{
  "activation": "gelu",
  "norm": "layernorm",
  "norm_eps": 1e-06,
  "tie_embeddings": true,
  "steps": 6487
}
Each number is 200 + 40 x the weight over its row's rms, rounded and kept within 0 to 999. Layers, rows and columns count from 0. The size before them is the row's rms in percent of the matrix's.

# layer 13 attention query, 384x384, rms 0.057, rows 327-381, columns 0-63
097,178,222,236,184,171,157,118,225,253,210,217,227,186,240,175,263,203,254,188,159,203,156,165,212,136,160,153,208,233,199,181,184,151,136,146,275,190,233,203,128,239,225,221,235,214,243,181,215,245,206,159,165,215,227,183,220,245,215,155,205,195,177,167,198
099,188,247,151,223,196,138,165,176,130,141,191,145,269,187,178,176,158,250,184,267,225,166,260,170,164,241,146,276,217,217,175,187,282,186,120,179,204,213,197,213,176,216,189,138,191,236,208,271,171,235,196,235,190,233,178,284,221,148,212,211,186,279,252,134
091,196,211,166,149,250,205,184,212,227,225,234,203,197,254,185,169,262,246,217,154,194,172,169,260,236,150,264,183,216,196,275,169,164,218,205,261,197,245,211,188,220,230,180,261,125,180,194,150,301,227,229,222,212,242,140,189,186,227,232,201,214,207,184,220
093,201,159,236,216,232,170,205,251,179,184,170,172,147,213,241,132,249,182,170,178,198,230,181,160,242,289,192,275,167,201,248,230,234,214,123,162,141,79,175,213,125,204,203,251,238,171,228,239,187,223,119,235,182,154,250,214,244,220,192,251,212,307,235,187
102,180,194,207,175,188,235,198,191,186,194,208,205,153,240,198,211,231,203,159,87,192,127,232,152,239,220,296,234,212,193,209,173,137,173,209,212,219,163,211,197,127,101,171,195,206,151,277,162,152,201,121,196,221,188,209,209,242,189,149,224,230,274,144,233
092,146,244,224,312,186,223,233,203,194,217,227,208,189,125,226,234,180,124,189,204,173,237,177,150,169,242,237,114,194,195,116,218,232,191,239,235,169,216,209,189,105,161,207,149,238,183,275,213,161,249,219,218,153,117,118,255,247,176,231,141,191,189,225,158
086,177,188,234,185,265,194,176,170,159,222,229,255,103,189,206,311,161,171,204,143,149,145,174,151,202,187,231,173,166,174,214,192,186,171,183,179,209,222,265,212,114,138,162,249,87,253,181,276,173,191,133,72,186,168,237,202,244,205,186,182,163,159,198,212
090,188,177,199,265,250,209,257,167,260,292,209,259,164,125,257,212,127,149,185,195,179,255,197,159,126,267,199,221,158,235,157,221,172,207,203,175,197,282,241,161,169,210,233,201,179,178,223,249,201,242,198,151,140,227,244,240,233,160,231,198,141,182,172,156
093,167,215,173,218,234,222,235,165,271,252,213,219,178,208,248,201,72,207,194,160,213,195,249,166,156,226,205,174,188,233,208,156,187,187,229,231,220,237,180,87,262,206,198,180,274,235,207,187,242,171,262,168,196,237,176,195,273,147,188,248,130,171,210,201
102,159,218,240,169,233,193,168,261,225,228,202,193,149,258,193,219,143,163,197,170,207,133,191,108,217,211,235,173,112,226,181,174,149,193,113,206,194,184,210,171,182,264,167,275,152,260,195,188,121,259,248,198,207,168,206,223,241,184,202,233,162,202,214,204
094,197,194,132,179,148,151,123,188,213,140,240,173,235,262,139,278,251,148,142,206,162,152,209,189,175,215,178,243,173,140,138,252,167,180,168,179,201,196,224,193,207,231,244,244,154,198,191,218,122,208,257,166,209,211,120,174,281,187,193,201,233,286,203,203
093,205,166,202,227,210,201,200,190,190,139,212,219,197,207,192,261,219,287,201,178,191,169,139,215,157,130,188,188,151,127,245,144,206,206,96,144,179,150,210,292,140,208,200,244,90,172,154,253,182,207,175,176,205,233,197,166,159,187,185,172,217,215,132,160
091,181,187,244,163,247,196,242,217,254,225,205,248,199,182,279,186,207,172,213,142,204,187,161,246,230,268,164,156,228,202,217,146,186,232,270,186,163,161,189,330,179,284,190,247,204,141,146,194,235,235,224,198,163,167,195,258,214,194,254,177,142,222,154,142
085,219,184,157,214,238,227,200,143,226,231,169,238,180,131,212,225,183,203,255,184,199,207,218,156,192,304,260,196,247,151,209,234,289,200,216,206,197,209,209,205,128,164,208,129,233,157,266,309,207,145,127,157,181,163,135,152,238,259,131,245,112,220,143,200
104,211,269,159,243,187,224,194,224,196,225,211,111,241,243,171,185,186,190,235,254,166,221,180,246,222,174,167,166,142,205,191,206,173,208,191,263,244,270,223,134,256,221,190,203,197,242,102,109,147,200,295,183,217,184,224,260,177,146,254,200,173,191,258,225
096,121,247,209,194,196,140,144,178,256,210,261,152,258,221,183,208,162,209,160,207,182,219,224,212,137,260,188,157,255,190,251,285,211,153,199,153,130,233,184,116,254,262,228,204,197,230,208,217,281,226,231,218,210,199,207,215,235,172,221,140,123,189,237,156
090,198,187,190,186,212,238,176,138,198,187,141,260,192,91,229,207,245,203,262,167,257,217,171,193,195,203,238,182,217,208,255,154,266,220,216,178,247,144,174,226,200,179,169,194,186,149,209,254,254,154,128,205,213,193,221,160,154,188,203,166,156,231,108,187
093,155,218,224,275,188,188,227,198,174,213,218,175,118,193,208,201,177,201,168,199,190,188,241,146,165,229,219,222,134,242,168,246,245,212,216,106,103,166,187,199,167,123,141,195,162,205,194,222,88,283,253,191,181,143,179,299,270,200,178,158,165,224,218,236
094,178,231,209,282,146,222,151,209,200,193,206,168,203,252,201,213,196,230,150,220,191,136,238,224,168,182,193,212,216,195,169,263,174,178,133,177,152,187,204,178,169,229,238,144,207,168,248,169,167,226,242,145,230,192,244,221,218,170,199,130,319,251,183,140
092,182,219,229,169,183,230,178,206,196,267,148,191,166,197,203,273,131,138,152,136,189,179,205,142,151,240,201,179,175,211,210,214,142,147,197,296,179,223,179,193,181,219,240,194,176,175,229,217,151,197,155,150,133,158,271,313,233,231,183,156,185,200,238,159
088,191,162,156,177,205,218,196,178,180,221,162,231,192,152,190,222,239,178,202,177,206,221,179,205,198,188,273,212,176,202,212,176,232,255,212,232,258,229,202,178,193,175,121,194,211,234,206,208,260,144,248,168,201,211,168,151,202,167,191,212,216,279,157,241
096,199,157,226,107,205,155,148,314,133,144,175,197,209,220,216,193,170,231,218,206,229,157,195,139,217,171,224,221,233,245,227,191,205,202,151,197,202,173,200,215,181,237,167,280,253,207,207,207,131,243,259,194,190,218,228,233,189,116,179,258,217,277,239,170
096,200,201,169,257,162,168,210,203,206,217,177,166,198,201,190,228,268,164,233,150,179,182,226,273,207,139,176,254,188,215,170,193,188,182,216,240,223,167,188,179,175,141,184,201,133,215,215,218,103,229,155,210,217,213,196,150,146,174,155,186,230,213,205,280
092,166,163,233,134,178,201,180,203,201,178,160,237,135,209,181,223,158,133,242,112,172,150,220,237,217,219,196,251,100,186,201,219,177,201,120,143,181,188,234,221,218,196,175,237,158,187,203,185,186,145,137,187,214,161,237,206,226,206,210,150,202,230,126,199
092,200,205,231,213,182,186,234,219,171,170,199,158,226,168,211,65,245,171,173,262,283,199,215,245,271,240,200,206,159,234,202,172,208,231,170,149,178,157,123,183,284,215,146,160,237,173,210,126,201,219,196,365,199,167,211,223,221,274,171,206,186,243,234,232
095,207,146,228,143,222,211,165,230,218,186,215,154,228,257,229,189,226,295,175,253,175,297,239,172,197,218,211,189,247,207,251,218,147,200,215,176,148,189,236,217,120,221,198,244,161,160,184,257,265,197,261,93,199,184,219,223,251,180,259,173,190,224,175,157
098,131,213,217,221,170,211,223,223,193,194,209,111,225,203,224,183,247,207,238,231,245,170,197,165,185,235,204,132,165,213,244,177,251,221,184,105,211,161,184,187,220,241,168,210,200,234,240,212,221,177,200,221,236,183,231,200,213,150,196,235,196,213,217,177
095,198,275,210,264,217,184,155,207,192,255,260,168,212,205,206,189,169,278,221,227,226,237,211,118,102,204,219,204,210,220,201,215,224,137,167,171,192,241,234,105,179,254,157,223,196,325,208,208,246,228,230,225,193,167,151,201,167,208,245,170,147,241,212,214
102,222,234,152,237,203,204,239,154,152,211,203,184,210,201,170,200,250,200,136,275,198,261,308,201,165,292,221,296,214,219,156,171,120,174,199,234,169,226,246,154,197,226,210,145,208,188,236,162,147,229,249,179,198,243,195,209,244,117,272,166,261,304,228,235
096,201,156,216,218,263,204,256,246,193,234,173,221,185,193,219,185,196,200,173,220,220,172,202,167,169,253,265,162,219,163,215,226,210,236,193,168,166,261,221,250,134,169,201,206,212,189,159,198,250,229,237,151,215,94,130,203,265,206,204,208,211,259,197,139
093,118,107,250,226,270,233,219,232,218,194,163,213,151,132,129,185,222,46,317,175,161,139,169,251,282,263,275,171,112,190,175,194,234,259,242,158,167,177,190,229,234,183,174,246,195,169,185,221,194,159,180,288,132,198,146,146,244,227,208,156,168,191,250,251
091,208,183,213,211,178,233,251,227,197,172,181,172,159,163,192,141,186,113,239,204,214,188,190,282,252,242,231,159,225,192,186,143,200,245,199,88,239,206,152,231,290,202,196,262,228,244,159,150,268,168,267,289,211,217,201,169,184,259,205,212,182,161,240,260
099,183,277,225,233,227,248,224,183,195,227,232,203,246,187,243,227,127,258,209,193,93,173,188,181,119,214,180,173,163,214,195,205,165,184,178,227,163,275,297,161,134,228,212,199,171,188,216,185,248,160,306,154,173,197,162,226,182,207,254,179,208,179,176,166
104,176,176,189,271,157,144,248,262,165,136,198,203,180,247,236,242,289,149,246,197,209,171,196,268,190,80,219,208,196,186,162,187,191,260,135,235,217,236,236,214,179,197,142,268,216,222,247,160,80,218,203,155,210,227,195,188,175,122,147,180,195,169,206,194
091,219,155,202,244,136,133,236,238,169,157,169,205,142,179,238,198,207,111,198,193,219,195,159,192,250,196,197,179,171,194,202,199,252,252,209,174,252,173,178,256,241,191,234,192,260,189,169,170,121,170,202,234,202,167,274,237,181,183,168,195,162,119,171,211
109,196,205,185,151,133,181,181,200,194,275,171,210,202,210,232,213,158,200,191,151,256,245,241,211,116,165,126,269,221,205,187,175,204,195,141,269,254,198,195,198,204,166,154,186,218,192,225,180,208,231,114,175,180,203,186,164,259,249,195,218,203,201,160,253
085,247,218,192,164,180,204,187,230,153,225,163,200,224,193,190,166,220,152,156,221,214,252,230,151,191,148,141,220,217,210,199,181,157,179,156,294,216,184,215,248,177,161,242,154,166,229,184,161,169,233,228,227,232,153,193,215,206,275,191,158,230,213,177,228
098,209,174,184,244,194,150,169,227,176,197,184,173,128,235,127,167,212,196,241,213,194,136,217,248,291,278,258,227,231,173,220,227,207,245,169,253,210,205,166,206,227,143,177,217,243,203,183,166,179,171,161,231,221,199,204,226,218,183,174,237,199,236,222,243
088,223,229,175,178,261,251,213,125,259,195,209,230,213,164,208,206,241,266,260,197,158,207,185,276,170,265,251,239,260,147,266,131,180,196,168,169,182,289,278,189,197,231,202,196,220,147,256,262,285,175,212,208,184,284,200,159,245,163,227,220,159,165,184,230
102,158,174,184,179,250,230,225,203,240,240,222,191,244,253,184,186,186,191,137,204,191,222,262,192,205,212,178,221,155,208,247,199,221,131,155,129,253,189,198,235,189,227,215,163,194,225,184,220,235,227,247,203,186,193,207,214,255,192,233,209,196,215,220,184
086,182,264,160,193,195,263,203,153,155,182,214,178,191,196,191,236,99,237,200,244,119,243,220,134,168,233,210,199,218,211,241,162,156,138,281,97,155,221,243,190,156,194,204,145,149,231,172,216,219,173,366,138,240,185,256,228,188,160,234,211,236,216,158,200
102,176,175,255,259,152,156,197,156,195,214,209,135,194,211,212,208,169,144,216,211,243,145,250,289,181,189,250,193,216,133,217,202,187,206,172,213,177,218,196,171,193,189,206,194,254,212,218,202,200,216,189,147,166,166,245,211,194,267,221,228,258,150,158,222
105,169,183,205,164,226,266,231,234,168,230,253,267,214,205,190,161,241,211,236,224,247,225,195,227,168,211,231,221,198,243,252,149,200,216,217,156,259,221,168,149,199,236,257,213,244,192,163,221,275,162,198,210,190,263,193,162,225,155,216,166,156,219,219,208
093,188,234,249,245,131,196,159,147,255,275,229,197,227,304,106,185,202,199,207,174,178,179,219,264,183,165,206,171,233,196,207,236,130,122,223,189,234,137,171,158,208,242,212,140,211,243,248,198,243,165,149,190,178,205,277,212,189,191,256,160,247,179,218,207
105,208,176,195,260,191,166,144,195,180,251,231,206,140,164,231,162,132,131,174,222,186,167,256,199,191,254,171,199,153,253,196,249,198,208,211,200,227,180,179,148,211,165,163,207,254,235,219,211,214,195,180,194,151,187,198,238,222,202,219,191,209,276,204,228
085,193,192,205,174,185,240,200,206,300,264,218,226,201,217,287,122,186,278,152,220,216,215,256,128,185,194,189,132,186,184,265,287,165,224,186,370,187,240,137,148,166,153,225,148,217,148,168,95,215,221,185,143,232,197,262,225,235,254,207,172,225,216,173,166
087,189,197,173,168,145,157,181,190,208,226,175,117,280,226,197,190,162,271,89,243,235,128,244,241,152,201,150,181,226,212,207,234,169,203,166,210,148,246,182,198,265,214,140,170,178,207,190,130,173,238,241,196,203,210,115,229,184,198,199,211,287,278,197,197
097,210,193,220,218,254,222,211,187,267,210,255,183,185,171,263,180,254,193,214,161,199,214,246,187,198,176,151,182,195,135,180,185,253,179,174,239,205,180,207,158,99,200,230,231,209,199,181,190,198,235,161,166,220,97,153,182,234,320,199,209,184,195,158,212
097,205,232,189,149,210,175,203,271,241,169,235,159,230,191,250,196,201,259,187,128,197,215,144,195,183,141,201,122,237,230,269,185,225,262,224,230,264,276,225,190,206,205,172,224,226,152,143,138,308,224,252,233,212,239,138,176,199,222,166,231,95,150,181,155
088,186,252,254,212,173,215,176,188,184,206,216,252,218,258,190,171,207,266,255,213,229,210,193,162,190,225,206,170,239,257,246,218,135,196,238,208,144,233,154,172,213,199,219,194,148,174,247,133,198,218,195,189,308,198,236,225,160,206,239,198,219,185,212,132
114,215,140,141,180,172,193,200,263,220,163,167,183,200,213,235,193,252,211,222,202,193,142,178,270,266,166,249,129,179,282,187,232,205,294,222,260,253,254,203,204,202,162,140,199,244,184,182,168,224,158,248,182,151,235,141,191,141,140,186,190,236,184,178,160
099,222,170,193,188,203,202,187,269,236,202,234,185,177,224,225,185,242,229,228,213,197,235,145,241,216,173,77,272,92,179,127,199,186,169,228,212,240,246,272,136,189,261,215,238,180,260,210,202,190,191,189,214,204,234,149,167,230,174,243,240,194,180,192,227
087,140,217,223,202,232,233,174,239,163,189,206,178,254,235,210,215,192,283,163,122,228,201,177,176,184,121,234,174,231,189,212,210,248,199,219,252,234,176,218,276,107,190,156,181,197,175,205,228,213,168,230,190,192,229,193,227,193,209,196,194,172,194,248,128
091,169,238,180,174,175,229,149,181,306,191,206,162,215,211,215,248,174,257,181,208,158,154,196,207,210,247,233,173,209,189,181,185,241,172,210,250,160,244,258,238,207,177,152,166,238,233,182,224,206,182,247,154,261,270,194,206,166,122,155,211,228,202,219,224
082,222,201,193,229,169,205,229,206,256,164,196,216,216,178,199,90,210,179,171,215,288,226,207,217,192,185,131,202,220,194,171,208,212,196,219,137,211,78,147,220,277,265,231,200,310,231,210,210,196,244,179,327,160,191,182,172,178,223,192,134,154,223,218,187
# layer 13 attention key, 384x384, rms 0.0553, rows 327-380, columns 0-63
095,198,212,279,221,282,154,130,176,231,262,140,208,207,221,141,195,229,257,164,199,265,184,239,144,158,157,230,247,166,164,257,218,197,129,130,146,245,285,106,189,160,182,211,179,220,158,192,186,335,172,184,207,174,238,158,172,270,192,270,144,204,189,172,233
100,136,228,236,286,206,172,118,192,161,146,227,174,227,174,147,214,206,248,172,207,277,103,272,195,202,213,147,225,193,201,133,182,226,175,128,185,182,122,193,248,217,278,184,146,202,243,222,172,189,208,288,185,239,210,204,215,119,204,215,210,233,242,178,247
092,206,271,216,190,147,192,178,184,203,233,103,221,192,256,204,206,222,244,227,145,127,183,173,290,183,210,161,222,217,130,262,225,157,160,169,232,184,241,210,172,216,104,244,179,199,246,234,225,278,221,170,138,185,253,174,207,220,266,221,200,193,243,218,222
092,168,221,172,173,155,137,210,251,189,221,153,204,209,248,177,158,197,243,180,168,137,174,199,225,182,199,95,204,216,193,161,198,188,225,149,209,150,173,237,224,220,236,220,279,238,195,169,223,202,243,186,123,214,199,213,214,116,207,170,284,185,282,184,224
100,174,96,190,170,201,163,230,165,179,220,273,195,188,212,226,243,181,232,229,166,262,228,196,118,166,200,187,166,169,262,220,152,192,294,218,223,199,180,195,172,171,233,127,168,244,140,111,233,212,203,150,227,114,164,164,240,199,187,157,178,235,210,165,210
093,163,168,211,170,185,171,269,189,257,267,199,223,203,196,208,205,181,197,178,184,251,235,199,152,211,261,229,232,194,167,199,205,148,220,238,169,226,182,129,216,218,174,221,184,220,182,187,201,156,269,203,235,147,163,179,234,275,102,235,179,225,194,256,216
088,253,136,235,216,206,185,225,143,174,167,211,239,182,138,199,252,175,184,238,249,352,246,178,103,184,247,240,170,219,212,228,209,246,258,166,179,206,223,156,183,160,217,109,164,202,175,178,203,220,209,191,233,174,191,178,177,256,201,222,197,235,176,181,235
087,231,184,224,276,227,244,234,123,144,225,159,226,202,169,188,189,241,220,181,241,280,291,186,98,174,286,280,254,86,207,175,202,154,187,217,240,172,200,187,218,214,238,193,208,269,191,254,197,190,225,236,249,149,206,130,168,222,185,225,137,217,217,157,191
093,194,203,227,252,218,298,154,238,181,251,187,185,195,223,162,148,192,205,193,221,210,198,193,171,171,218,177,204,149,226,222,183,138,207,196,243,251,226,215,162,202,269,199,208,197,210,277,166,195,192,252,257,182,221,171,202,232,206,187,152,134,170,213,212
105,201,173,282,173,239,198,219,254,211,169,216,218,225,199,289,163,228,224,160,229,188,185,220,112,222,199,218,175,188,187,192,222,218,252,140,183,144,243,212,203,178,228,133,229,222,206,158,182,174,187,239,219,76,144,167,188,171,171,215,194,178,219,231,184
095,168,167,211,196,189,130,168,171,260,196,194,195,223,205,190,247,290,197,188,241,297,188,246,172,179,180,196,161,158,194,178,212,293,193,110,193,211,201,138,197,219,255,171,144,195,168,212,247,145,196,208,274,200,152,159,191,177,281,208,167,203,256,230,238
093,222,264,245,198,162,181,206,187,185,166,197,216,166,162,250,260,140,191,223,236,328,260,168,173,178,177,158,188,193,180,141,181,269,197,96,133,172,174,148,192,147,191,130,187,264,184,167,248,181,206,136,220,167,162,167,197,209,234,234,254,224,173,150,252
095,218,249,239,167,199,285,199,206,188,197,110,245,178,152,246,166,217,174,237,184,126,234,156,199,234,216,137,286,225,199,126,162,193,142,204,215,156,173,307,240,199,237,226,168,221,181,262,174,257,197,214,176,204,208,156,207,171,157,237,254,221,240,218,160
087,138,244,195,321,257,252,178,152,161,235,275,249,175,173,121,256,239,196,234,225,249,176,187,183,239,273,219,196,160,163,159,281,208,175,186,267,254,169,173,169,184,222,202,148,217,170,298,202,238,254,212,256,216,241,178,166,258,150,197,195,192,171,103,301
108,270,225,147,170,178,217,192,171,195,126,176,123,195,175,271,152,216,169,165,202,165,216,175,273,256,173,175,211,182,225,196,173,179,256,243,231,175,191,318,146,222,182,220,195,179,190,142,164,173,199,233,197,206,149,240,230,196,155,213,146,232,204,295,122
095,193,298,214,254,226,177,138,163,208,205,139,235,217,238,201,209,226,232,179,186,198,176,274,167,162,229,246,225,217,153,192,239,163,133,144,199,171,243,113,228,266,214,263,211,293,201,277,200,249,170,281,204,182,283,239,218,151,137,280,178,204,261,246,174
091,184,259,175,236,235,222,188,141,129,191,254,261,175,199,174,238,190,137,313,209,287,221,149,163,225,212,226,234,202,226,162,161,227,193,224,166,244,170,159,212,154,226,163,189,212,215,271,225,203,236,149,244,188,229,183,194,184,167,199,195,212,170,143,244
094,183,185,289,227,186,169,182,186,158,176,164,201,191,177,235,208,193,201,230,197,274,246,219,65,188,238,225,224,163,231,172,247,211,185,222,128,151,243,141,221,238,225,163,238,206,201,164,181,141,245,262,185,159,190,181,194,204,187,195,200,268,231,244,259
095,179,213,219,164,121,126,162,234,178,193,207,173,241,178,225,330,205,223,182,173,189,237,248,155,127,169,155,190,275,230,100,196,192,201,165,241,107,202,169,195,244,229,222,199,235,225,141,235,134,137,215,209,251,217,201,198,186,217,231,181,180,233,202,197
095,203,147,199,172,207,163,240,201,179,182,219,230,218,169,208,227,183,162,217,208,309,201,201,158,173,268,246,197,176,235,146,181,177,221,201,253,184,196,155,172,150,245,208,190,205,100,123,163,203,187,195,272,134,153,178,170,245,103,223,122,213,195,213,153
089,218,153,188,178,217,174,225,208,199,186,202,252,220,185,132,217,189,136,267,207,303,178,181,288,191,218,197,186,252,211,197,160,233,216,224,255,270,173,160,194,170,243,159,153,169,196,213,230,148,252,195,237,173,221,188,214,221,214,218,206,219,229,156,227
098,224,156,212,171,158,142,176,222,160,150,213,208,208,162,240,150,170,234,215,248,284,168,152,141,185,250,188,166,255,212,256,159,245,295,177,195,161,193,207,232,141,278,108,212,174,156,144,178,220,229,239,127,185,143,217,211,180,184,180,200,228,257,191,153
097,248,107,197,182,150,159,182,186,226,208,234,185,207,187,187,212,122,202,224,235,290,145,175,209,221,160,188,156,157,254,243,130,265,243,164,181,159,188,192,182,133,172,124,214,165,223,163,265,175,179,161,210,154,131,189,154,203,298,183,161,180,167,151,215
093,226,149,233,221,218,170,191,209,169,183,232,299,164,194,250,224,182,148,229,189,249,189,157,192,229,251,207,172,133,233,193,204,228,264,130,170,176,233,238,198,194,245,138,167,239,135,118,189,194,195,212,228,141,161,200,212,154,182,184,223,242,233,159,190
089,177,292,184,181,181,186,191,284,194,230,205,168,199,264,199,163,175,193,161,144,61,177,202,250,198,153,140,249,184,174,239,181,132,178,227,205,151,207,255,215,243,143,245,268,159,235,155,166,165,188,237,132,198,227,214,245,138,203,158,235,166,219,249,157
094,207,211,150,169,172,146,157,237,177,217,133,217,205,187,162,197,307,236,182,189,215,179,245,186,206,188,213,182,239,146,145,227,167,155,187,217,184,225,84,142,239,244,249,96,275,202,203,197,228,211,162,211,262,256,219,179,234,178,269,239,214,224,208,208
101,176,201,152,186,174,231,188,248,159,209,220,165,238,242,231,167,190,185,275,194,209,175,175,178,189,172,135,234,246,207,224,163,156,301,213,204,147,185,160,218,169,228,192,213,235,203,189,191,145,165,199,181,194,162,274,223,195,124,193,254,186,179,232,173
092,222,258,204,203,230,196,218,195,188,198,190,148,198,220,169,170,256,232,164,218,192,240,246,185,156,151,237,284,193,168,217,245,228,193,188,136,217,201,189,193,192,167,174,222,222,194,202,151,180,264,234,245,202,216,203,184,148,144,262,196,141,212,210,246
101,187,161,116,162,111,182,193,176,215,157,140,112,205,200,194,264,215,214,164,210,189,230,248,246,166,132,167,212,232,255,149,137,144,187,265,289,139,178,226,175,261,220,200,195,196,239,203,215,130,154,210,192,300,219,206,193,165,265,225,154,155,310,279,220
093,240,220,212,170,216,227,220,249,168,263,125,210,172,198,232,253,234,235,191,169,136,227,159,236,168,207,210,276,270,159,204,286,164,186,222,278,180,233,186,217,249,128,246,193,275,195,192,156,224,253,232,159,212,221,239,239,198,141,169,203,222,238,220,231
093,171,197,234,163,182,166,189,223,212,174,221,292,185,217,187,186,201,93,256,188,139,141,178,224,305,283,193,190,202,227,212,191,226,222,188,204,160,183,269,254,185,166,206,197,108,219,221,176,154,169,195,186,116,168,218,170,171,193,172,143,181,187,236,239
090,182,294,128,109,198,262,248,234,213,169,219,224,243,211,207,173,154,169,161,202,121,230,153,272,192,153,152,190,236,179,215,159,160,205,228,146,273,233,259,239,254,168,170,288,125,226,201,181,228,197,248,145,178,160,234,228,153,208,194,209,198,167,261,164
100,153,300,215,228,193,234,195,204,233,268,110,163,175,210,228,230,310,216,201,214,178,237,231,260,171,194,199,228,176,110,164,197,150,120,236,210,148,225,185,183,262,184,283,222,226,189,200,182,215,212,198,216,247,221,145,218,148,222,257,210,159,213,174,228
103,250,116,254,152,155,115,195,218,212,95,201,178,201,187,223,166,206,161,230,193,212,233,139,216,269,182,203,151,188,230,232,140,237,358,157,143,171,218,256,204,156,193,115,204,169,226,190,226,174,191,182,115,141,123,205,184,196,200,146,212,172,199,174,159
089,193,137,190,178,203,219,237,245,213,200,242,211,209,212,245,182,150,195,193,175,150,166,190,193,292,213,185,185,189,207,236,159,166,286,238,197,212,212,265,245,171,217,169,222,151,208,138,184,164,173,225,118,208,168,220,206,211,211,154,260,156,124,220,165
107,211,161,232,126,203,226,240,277,162,248,213,159,207,251,185,158,223,181,189,223,189,201,120,222,117,120,197,233,159,235,245,166,203,260,168,174,240,200,255,178,114,258,177,172,179,131,171,178,187,197,146,218,189,113,202,231,227,155,186,194,134,207,206,151
086,190,226,163,218,224,170,233,173,220,214,194,173,220,254,205,176,212,244,166,149,69,244,220,216,254,130,202,220,150,216,168,235,164,168,213,214,195,166,190,134,171,132,255,227,170,254,123,208,176,207,204,153,218,213,200,184,218,204,184,228,163,191,249,219
092,215,210,197,199,161,146,197,218,187,137,220,219,151,211,168,217,180,179,212,194,175,161,185,264,287,219,160,162,229,194,239,183,181,296,171,292,184,198,281,193,265,178,166,234,229,176,151,167,225,185,237,111,188,179,260,212,211,204,171,219,232,225,186,214
092,212,322,265,248,202,243,140,93,248,235,198,202,152,219,161,238,241,234,198,217,219,223,203,248,161,210,200,273,172,166,256,201,171,135,201,226,193,185,214,178,211,189,229,184,257,228,327,212,276,238,173,233,260,225,173,188,187,185,240,228,206,211,129,316
102,183,171,164,172,159,247,170,203,209,242,175,209,210,210,155,202,158,237,182,255,205,191,249,194,166,209,195,225,233,220,157,209,171,144,200,197,152,190,228,206,192,215,222,188,182,225,218,184,207,242,225,200,283,204,239,208,177,268,226,189,174,228,245,235
084,199,202,151,268,179,190,193,140,174,152,212,213,211,121,190,238,202,198,214,211,323,240,225,184,173,206,235,173,232,223,126,161,235,140,267,165,223,174,130,221,255,292,204,170,207,190,186,174,164,224,207,256,247,261,216,186,227,162,240,232,275,191,207,247
101,177,110,193,106,256,216,186,244,179,205,254,194,178,210,162,273,174,194,219,225,183,168,208,202,199,113,240,200,273,157,192,222,191,209,184,164,179,214,268,213,150,187,154,141,157,152,167,197,176,161,239,200,149,150,166,205,190,203,236,206,193,173,141,170
106,187,175,219,206,234,247,150,209,205,208,173,193,223,234,169,77,255,172,248,186,147,231,195,219,175,164,165,213,250,237,283,165,171,209,271,201,251,192,196,159,193,240,214,261,131,213,241,196,218,150,165,164,260,205,213,194,180,187,207,199,177,190,214,217
096,173,136,162,174,200,177,200,196,242,217,224,197,234,192,202,233,150,178,208,197,242,235,222,224,177,178,226,158,305,231,125,153,217,176,184,208,237,201,181,201,223,220,227,223,195,227,202,193,205,213,135,247,189,205,271,228,183,212,246,203,204,170,270,154
105,270,201,159,219,208,211,194,178,99,179,219,213,178,201,145,209,178,174,179,233,126,230,206,209,207,253,241,189,179,215,196,243,195,191,155,252,189,199,320,204,261,221,217,251,253,154,154,131,203,214,273,203,214,211,203,209,151,233,209,177,189,239,206,182
091,170,236,144,127,177,204,223,242,204,268,155,189,227,290,230,137,209,212,233,148,71,224,206,201,176,174,169,184,218,178,208,219,130,159,201,258,169,262,236,170,213,159,270,159,213,205,186,184,178,209,211,117,218,226,204,219,231,199,240,215,176,246,201,156
086,174,186,212,109,215,199,200,238,207,229,124,114,212,206,200,225,191,285,153,164,80,124,243,272,148,155,206,206,201,177,237,227,183,183,166,220,168,263,223,218,215,100,228,150,219,217,206,195,163,193,250,153,213,236,227,221,193,245,203,180,177,257,219,120
095,197,256,174,199,188,268,179,218,234,214,158,139,193,316,200,189,246,187,230,155,79,230,152,240,221,124,166,225,185,152,188,228,204,123,150,246,159,199,271,137,217,142,244,228,223,260,204,207,214,164,162,153,209,154,194,209,160,219,150,212,169,233,181,214
100,183,282,234,213,193,226,190,217,269,260,158,164,196,250,223,128,255,252,209,121,65,176,179,238,210,195,202,227,218,164,279,197,146,206,197,197,230,245,206,148,193,158,249,166,221,187,228,159,254,209,230,144,218,229,227,211,231,190,218,259,164,160,211,163
089,177,252,183,271,273,235,191,159,196,165,171,175,239,261,273,153,235,254,179,195,138,251,205,179,151,139,226,219,213,179,220,177,159,202,195,174,126,254,199,254,226,181,173,245,255,223,224,167,205,188,193,149,212,280,250,242,173,132,240,206,192,217,279,178
111,182,162,189,126,91,191,204,285,265,180,199,228,175,167,245,169,123,198,238,199,162,152,144,248,210,208,147,192,251,219,219,169,153,281,192,259,187,177,271,201,137,179,143,109,193,235,156,235,192,145,225,89,185,183,231,194,184,274,151,209,178,164,215,200
098,224,194,179,151,251,202,177,217,237,225,231,184,185,208,213,119,291,251,134,221,190,152,157,214,259,135,169,254,131,217,271,243,259,137,187,152,275,210,198,184,201,172,177,188,223,213,197,189,210,232,175,218,229,173,188,205,207,210,208,229,238,170,221,179
087,187,195,215,203,199,164,179,203,202,259,182,193,204,195,154,190,203,269,212,159,194,180,237,189,177,215,220,223,277,201,145,186,241,180,251,178,236,167,171,141,132,215,175,96,212,175,172,196,201,195,160,193,234,254,180,165,231,148,231,223,209,209,166,234
091,174,219,200,235,211,189,153,207,267,231,212,190,172,179,207,235,153,222,283,216,290,120,237,218,230,206,200,206,214,198,163,186,240,215,233,213,197,170,142,188,174,244,150,117,238,202,244,240,195,152,242,186,186,220,195,178,242,234,215,217,186,185,181,284